Part of a small language model's weights.
Size: width 128, 4 heads of 32, MLP 448 SwiGLU, 3.99M parameters.
Each number is 500 + 25 x the weight over its row's rms, rounded and kept within 0 to 999. Layers, rows and columns count from 0. Numbers have three digits each. The size before them is the row's rms in percent of the matrix's.

# up: layer 7 MLP up, 448x128, rms 0.276, rows 421-437, columns 0-127
# down: layer 7 MLP down (transposed), 448x128, rms 0.139, rows 421-436, columns 0-127
# gate: layer 7 MLP gate, 448x128, rms 0.262, rows 422-437, columns 0-127
up421 087:476530541487519516509489501488488489528497517505507516472527493536542517475504514463487495510474462483482491478542528494495530452531502545521533545482493521497467454475513503508523512489475476463466477526526514520490515468521438494524517486506485511580450502490495468488528500442472525475503465531471530519521504502495541482463495496482452506488505539501487496514490500498482491455495
down421 094:523482491466487478476514469505492508541482488471502501496536483509521491395497503478505520513514524492542491436497488445501529521483489509485475524466486511505469492477483531488498517502510550473508507473516544507518489497484523481514492458497496474534462501544494505494482518456489493488490512500544508514554486469506533492480490465484488477518502519503450502476512416518496496496511
gate422 110:507432475459514486516431468526499506513492526502495561489481487525490516529518469448495503472473486543477508449535568475486523470470490509488452498487505489545466531498485481485508516463473488450492520529527512529477494497498494533543521503501523474492525501502478491481493490508490507485506532502451492520498552497522475484507515484524511468496541475509512492517492504494482480497462
up422 096:511513535546457506504519538493484456550501451448487532472530505503472468469470499530525497502531508491485509540502477529500548488523506499507442496500501515486499476492421512490488489535478478451532512489501502500477498518463474501502464486497525474527506519524487541507531500496453468504528467482479493469532482514493526483455488532505511459534497492518510475515520531493521493520479
down422 095:485496508486507529442489474481484476470544543518482503479503550498501516542478564532519521519525486516544522507508465502517487525518495528505489528459475535500506527541471509520506501492475497497462501528530466485482478504541514460459495502504505512537524480508509476491507487498480542457445480477511461513505500465486453505495511486524545522477503511497500489474511549500570504484511
gate423 088:491523501485457488490492527507506466491495510502489512530477512566489511465464492549521518484496475514494475496507519500532500462445479480493529503518536510535491525529495513530542528521468516483498485514498518491499491522498494494512505491523536509508518480483497498520508490560506515507506544475484525458528475480500483525474436501477538468537522457482532407507516554530487497503516
up423 094:481487531492528475512500493499487476461504489498504480471530505477531525497491466512506462486468518519500508486474487477508533515532512508503492526508431481489498476541496462488482490470471508476466534492482485468473508536551491491557477425521542490488439492487487484500442525492538522506491463526456471510495465488500481513495552478494498498536510518489512524509539511509509483484453
down423 097:471527476513449519514534531463523519501485508498504480493495483546511486540506499505483520493538508497500555521529485519518518532499508450493521503502524496502485483456509471504504503516488541499566487509525528559483470481489511498455528530486455503501553526498519484455498502504502454530540484485484492482456530533502526486489467530486493490471485514525452519499462470464458493475507
gate424 103:521473528528491503490515490487526477457484495466515499501495493523497478486518524510513526455478500465520541512512511557525512539469530515510512504486477525462533517469476469490507438513504522511495453486492475496510485560517517479542472534534512506485498506497477456483544491532469505528511541473472520532510449486530518564495493505499548462516512516459511484488475507493525514491470
up424 103:456469470464487494535479500482472496506507506465456518418512523499531535480514486524520540546483496494517492479541513515515525517489506500485483485546522488511537501487485515527461512490473512530523463472486511511460503485511472518512492522483491500497517484488470504483500499511576512438518474512504523520555498514521539458497479495486468515469489526491544506494455512503457501517527
down424 105:533500514512498487491506529505490511511475459529519484529480482520484477542518507472501483480445494502531491510506490557535457521498492526519480501517473491533492498515468495479515481511497483472482548518473463445531485526502518481481504446545543519522476525514546548539514496449479533513479538491483455520469504512450470506493532480498522489517516509515515467506514516518551483513474
gate425 100:469521499523475535500508502548511460512525507479521505502539524582510494525476519497531526517464491534473468485484530558457511458537530531502512532483511521451471489508519487522492515488496463520497495496518511515488505512502518556469490476526526454493495467489529483489493486478515473553492516484471532494484510518500502509514469529499522465462502486455514457493498509515555502525500
up425 100:526550538526490479486535477495462553513488500458524510461521462475504468524481496538469507488551526503543497497511514501523527504515494520502504477504504527519472489450522494501489475513518475508503488505503461517469498478517468461507523520512498495486508486561470543504522507501503516493531475498481500522449495499500516497454491474521468522518575478531559524509484526548514518482525
down425 101:491472486520471464480489513517516496499498491438497498493546509469498482565484504481440533498520520501485484498458477435515532502472516473459506491465483488496475492495493521522467525476476513470465564504511388525500508488470490495483477503486534531481504495485494487497498517493515514548521488506510510505519486542530499488473485493514516495501500524537504498520469488520473494505526
gate426 093:480527512488535515546497486508516470490533537518523508519514528485524511473538520449519514502513471525479524471541516526499529531471465446465496519492475500476514473531512494510464536464507528478499489489477473479523485539525505480490479494520451484481550510484515519476511486520517504475482499487445494554456510506467489518542481464482536511513505451518484518454551499515510508509497
up426 096:484515480548486467509555496524515506488459521500517501512509469515507489525482495485472480509465461536524454513514540554485521492454482523500472527545478499494546534504535495470524455531514513514499524511538469477507481491520564508534552509493495532509457503489479476499483503514529467512544492537526528495474533526527508502529465509509484509529519503460515513507487522532489482504474
down426 097:485541489522535493494497496495501482490473534496490517536523509465464449580509450518551533513498505503520526517536486468491462484525530487562499487525531503479520518464530532476506499518504501497482487495497485517556495482470509540504536509460492483521512493494494482516488519500505470499495494482465547465544511493503531442511468504482519487557497477501533493483510520512509530486533
gate427 094:502510511491476446509493494471524455466494542495504528490530485492444469531515472498490492507504446499471520495515505511478525522462440523517458516546504507479500501498473419488508505490496516505497493480467528502473449522486510473457509510514490497509545490454500478521508453483475504489510540508470519495497516467494506504449491499529495485565479529530496484528504487514504526526469
up427 097:517531479510502510502483540464517467482473491484533495486543511476503475530475470507500535481535532479526524497555512518483494484483516503536520474472516498496550525511488496486530504519524500517536543520486462513529499480510489496481509475487463516503534487523531517484527497495516560451508522488509486568456460467502472453512498477524509468488500552456509510514497522519544505496549
down427 093:478487532501482497490485553491494496525509528510476485522490472562475505506518496498472517537543483488545468490491526487533553504521529531511521518495484474499525471506481503524504514516514459490464479517399498473530486513483517515552515542499505448517502460467508514503474497479513487542473466514511510531478524486480549517495486492502475509505547469496501517492500469501453499510507
gate428 101:534496493490472518489486547512527484482518480532494512498497506487502507531470525506523495483485478532515494497499535522505488494480516515499425483476502509491513535504523515475490507449459457480461504488502461532498471467489482463508469483487506488505535517500497468505510447487514478462500510505486466538552471517491508507485455520479454529510523433536496479446469491547527476456481
up428 105:516499522491535498500540485479482519483480470464475431500515505538495516497478516480533486525503501468462504478511479476485514519479502520459523532506533488522477474489521537533503513485544504488456526504471459520488504474458522556552455494505517516489451487497515490484502530529483502498491518455496520454487482491539510481514492529487449525495526483488450538525537492490488463529502
down428 102:455494515509504486509518491477476510445534477527475463496457537476469532492481483505505493494469473481492543520499487440527495522521496472513538485531521511520491495535487536499479459487497534481523509522508489509493502487479483548515521473507502494495523469485509508477522515482511477518495487535411515452495524470539499495497539575508494502509476474455489512497470522527481495511541
gate429 076:499528530490487464507491518474536494516497458478485549488531499508562474485519491497463528498481553531500511515525444526475498468511488491452573490512503458519464510481464519497520517480524513503488501467530508550494513496486513454495539508536467476482529540508484511515517498491494484494493511487471470489515527503514461508461500480488498525447506499482527481546485473542525476510508
up429 058:504502517489495479484534489509521532500476494460482543505474451494541453419535480504487500497481521505464500497505500556468462481509524436470528476512494472563487497485500490464511538516531526483480517484516500521539498487502505499541531508542485505500519510527509494511496472495478528500497479526475477517512494502512492514456496512490505495507481529474506520555544449478494537521462
down429 101:483476492489479521507505493525485506499533550501506427486492525500434527479470494514520484500529457480505485485497542445499500523483504511561456513458492554470526508477527473514482453496488491537463472503494516471509501489528464517499451496472528506500489469489525480489513506510478502513504509505516504502513479487489553476548499509509497491559499489503485503484523554476458527509525
gate430 103:483435491488515491492470476469490485501449544513520481481514500530488501540502515495528535522551506469531497486547511494514525514486492497484482493568497530510503503490497487507469469489476463479542498471505513480507538510469553482496456486494468487455491463484468478546523493493499525475544531454504467493544500508507475537472483505520499508480532464466504498507517504502449462499506
up430 100:482488479514516476510458466527477501492524517518509511480464475532530482514481521475483523519513508482509566513491504471481518501542512507492498545465528508500502476532531501508479563509507485480477505494524498513492551466467484501506520519476510479514493495479513496536445487486495482506506487438491521491460472532527498440507499501463468460501487458505560494458505478528541483450483
down430 098:483482507521464478487487479494469564500465551510482494454507507518513490517511486543572543528532492517494507505454545490496532467519520536508524517499502507470517492449495511508507474469512495513547471458486481475502491463472517465492517498449506493518513471486530518426481513487507524478512496447489467527516484527511519513473509516491476500508488467488480516512531467520491493474492
gate431 101:523486489457517498494501485537508481508481486527494529517484493503485536526519530503501524484516497477503480496484535485493534511534514482501528515511520497482532510420462505516521464481477491476475483530541519499500509468515526445477512499479514481474513534455448507515520526498476469496492508456539536514512492573538553487476537492532511505495527501481545472491458490518489458482479
up431 090:478484534511519522539487476462470515490513489508523490498495544534480489479511513547474466483482497558487462497507450448512483547472477504536458494472478497466525509508493508527507479513492530503501481518549479533541500479482481485488527510494548486495495517490462496494504470505510471525480499503451536499487525505557477511491510466478473480524533524480478537523522538499565493488521
down431 091:509502438470501486496519484463585504503494510488483500497502511468499467505506486536456485484474532523508488475523467498466514510525514495489502470492441519481499516498456525521459489495520529473521481554422546501515490517444524510497510493487517517448514497452533479492493516480473516508486479498507489464479512514515484512519487495501524557523498528502491473535512494466523495503524
gate432 103:486544518510536527477514475496464512474491499531494476483494519517538515518499481509507500490562520534469503557473499480528465500517487458547512492505510519527518513500492505489501508540529512494517522524463494560567476506480475491490485535435499489482478512498474459530542495486491457542514520460479496528552514477502506480486513500538529476513507473521531496471509507515530513471518
up432 108:476505514514517511505452488498472527480518503458531495465528507560479476525476527510490503500466521512438498485508506447495454523506502507463540522467502519501488489484519470495479515533528523555525543506542480472553477510486528501506501509508528490505477496489508530499463479488523508475471498484523514521499500505486490496532509465507513492532570479458556530458516483490495503541479
down432 109:499504525502527521531495543534491492510498492489477481471534473504497491512477498530499478478488538491473523531488513560529481456502488476482537517514443518532520470515507519515524552512460512470491525544475495524508495509480555465522501470453488471473512491544529533502497491526535534510467509499514454509512503497498530488491478472489500498528576493515516504489514432488522508499477
gate433 107:518526469478473495466522491466524527442542510506480487553491521502501513481528545518508554485524497459510508500535452470508502538518520472504514505465506512494499463472534483536498502503488483448469485510523487515506471483553540491491504463506512521471473486512477499492508475476470500493528504460550493458528505508478520556525489534495505468515520494484496524506471463509520450522479
up433 096:496488488494502485461517493489536531494498518563548513525528450476481499461527485470467506475521499477475449500471516527520487507557483509486509505493487509476509483455504445490519508526535445510478536496496502456531435521476498465501523499470463507499526488512536541485523467491518445492528511498527501510510536515502510499531496531476501556530499485476509490500492507492521475498525
down433 101:483524512510558487481519525518506470495489490482448476533491468518487549567466508479529486574486517512534535490525494462478492492494533502481532486506495484484494513496476523472520500542519482501524477483472523535461551518493548501533513508486517472494465493481484496484507445521512497495502508513479451492502500490501521517522477496514456529458474456482531511465499537478489520515488
gate434 102:518490527544548477471481488529480534482460496524505523491461491482472484516475498523488487470525478507498516535536500481501503515482507472522514482524489498462474496486500428484509453478536530469521515488563514472487514521504484506459481496488460493496464516464556474499470498542521515500467522466554496500493507538489515521511498495545476459504522521541493527506520519455502489474477
up434 109:464512514500481546502498500515529502532509544537482472522566504491492504481519525492519535455483505524476517478465550536514469472498514469466460509530534492515500462487495553478491490523503501551493492506467520492467490488471549493543478491505518500443527503532508532471516530501491488479541478538486525535526475507540460484494506491469510495501507449512521491525484508511526498524496
down434 108:522511503515526513479487456498538501488491496518491511518481503524466478494532532542511494464459538535508467506514532495548445467513501484505477462531546473491538521453525505528497475484529513531477510493470497449467509512504489500483503495495536527522535482500432532474556519458512499501495475516458507508486485485525509477493464492499514482487556462503542530497509525509521494510501
gate435 093:519487526534497524535503503472520491501504506537521536505532469463506489480518536490545491500534508515495486509462547492508471490527510546529501510515506493478512475508486480537511489463446512525459502497523493508452465510461524531504483488483501510542507549508507495503523487517498508495505534504510480490482470523462533505500497491470557525497499510466556472428533533528512510499568
up435 092:487489518488478506516496488473521491448499494471496502528517538524452436519520508512488482543485491492504479493487490505514485460510520495485478517509539525559496517510523497541497483536503490531517484454496499533537493532538452542463514527510533525495500435464508444516500482555498488506502513450515520507494485504486504510499465483482487493501476468460472479517456466468498511536480
down435 095:531491542490500505478521521485527500501487475508452496515488511515518517483510476525472486511528478498515511525549510572520509502516523484538514538466513485525461525481522466521516471497532528480521500503485543527489537521521459507463505516522541473457546522496494486511526537482481525478442496486471505498477510521503470516463496522498509535486473488473461471511472440515534488451504
gate436 106:534467497496499454526506516505516491503501472482493456507526493536534505481500548495533494484507517540524485493484463514548513509493480515471525469497473464552557494474486492479516544542457488501525531488471475478496521492449491503526471521477532550510508513497481487504493483481462464531485521519512498487457502457515487493519525552497496544475507465547454489483514525524511494494526
up436 107:469463503441514524506480503506463528463506500485505506513516490516503475414512524500508506524507494463504491498503516511474554528518492487517469490543472492459479485543567493508494471483501533501453495481491514477530544513551452447473549507522496509504476487504501479517509492479488513471483472494473517483506480518501520532512465487495492482482483510469476515514508496488431504502460
down436 102:500515484453544509504476507504495545496517518549502526519475466476480516538487526537498490523448449471546511547475498477470494494512524494558494477525492542494489463479494520508464457470528500554512526537516493500505471500488478512495509485472527500476527499510530548481540518504501526517487471492480509538503471490469474485494488466535500480537518540490492480503482441515502508483496
gate437 106:518539522510515502475502471518551454498516511501499503509452537502504495482465519488534460512527515481543526537486479453509490547494470520537554487448507496515483511529494472507508499491467507492523525525510532471480497473484483528472535481506490481505488485463490488494479523486515518501477494471475513548505503574466515515513469541504532509487529463509514471487551463457529507506504
up437 115:475501460476496498459498513540503499515489476482501552487466478499480494486487477544484496487534459462505488505483472514463522503477505504487491455508515480460449493507506483526551449519480506510506529483503469489487527522543477471500537525488530469515493469516507502518531496519504422482507473471485500485487479499548491464474520504486492512500542438502477480484491521469463458470466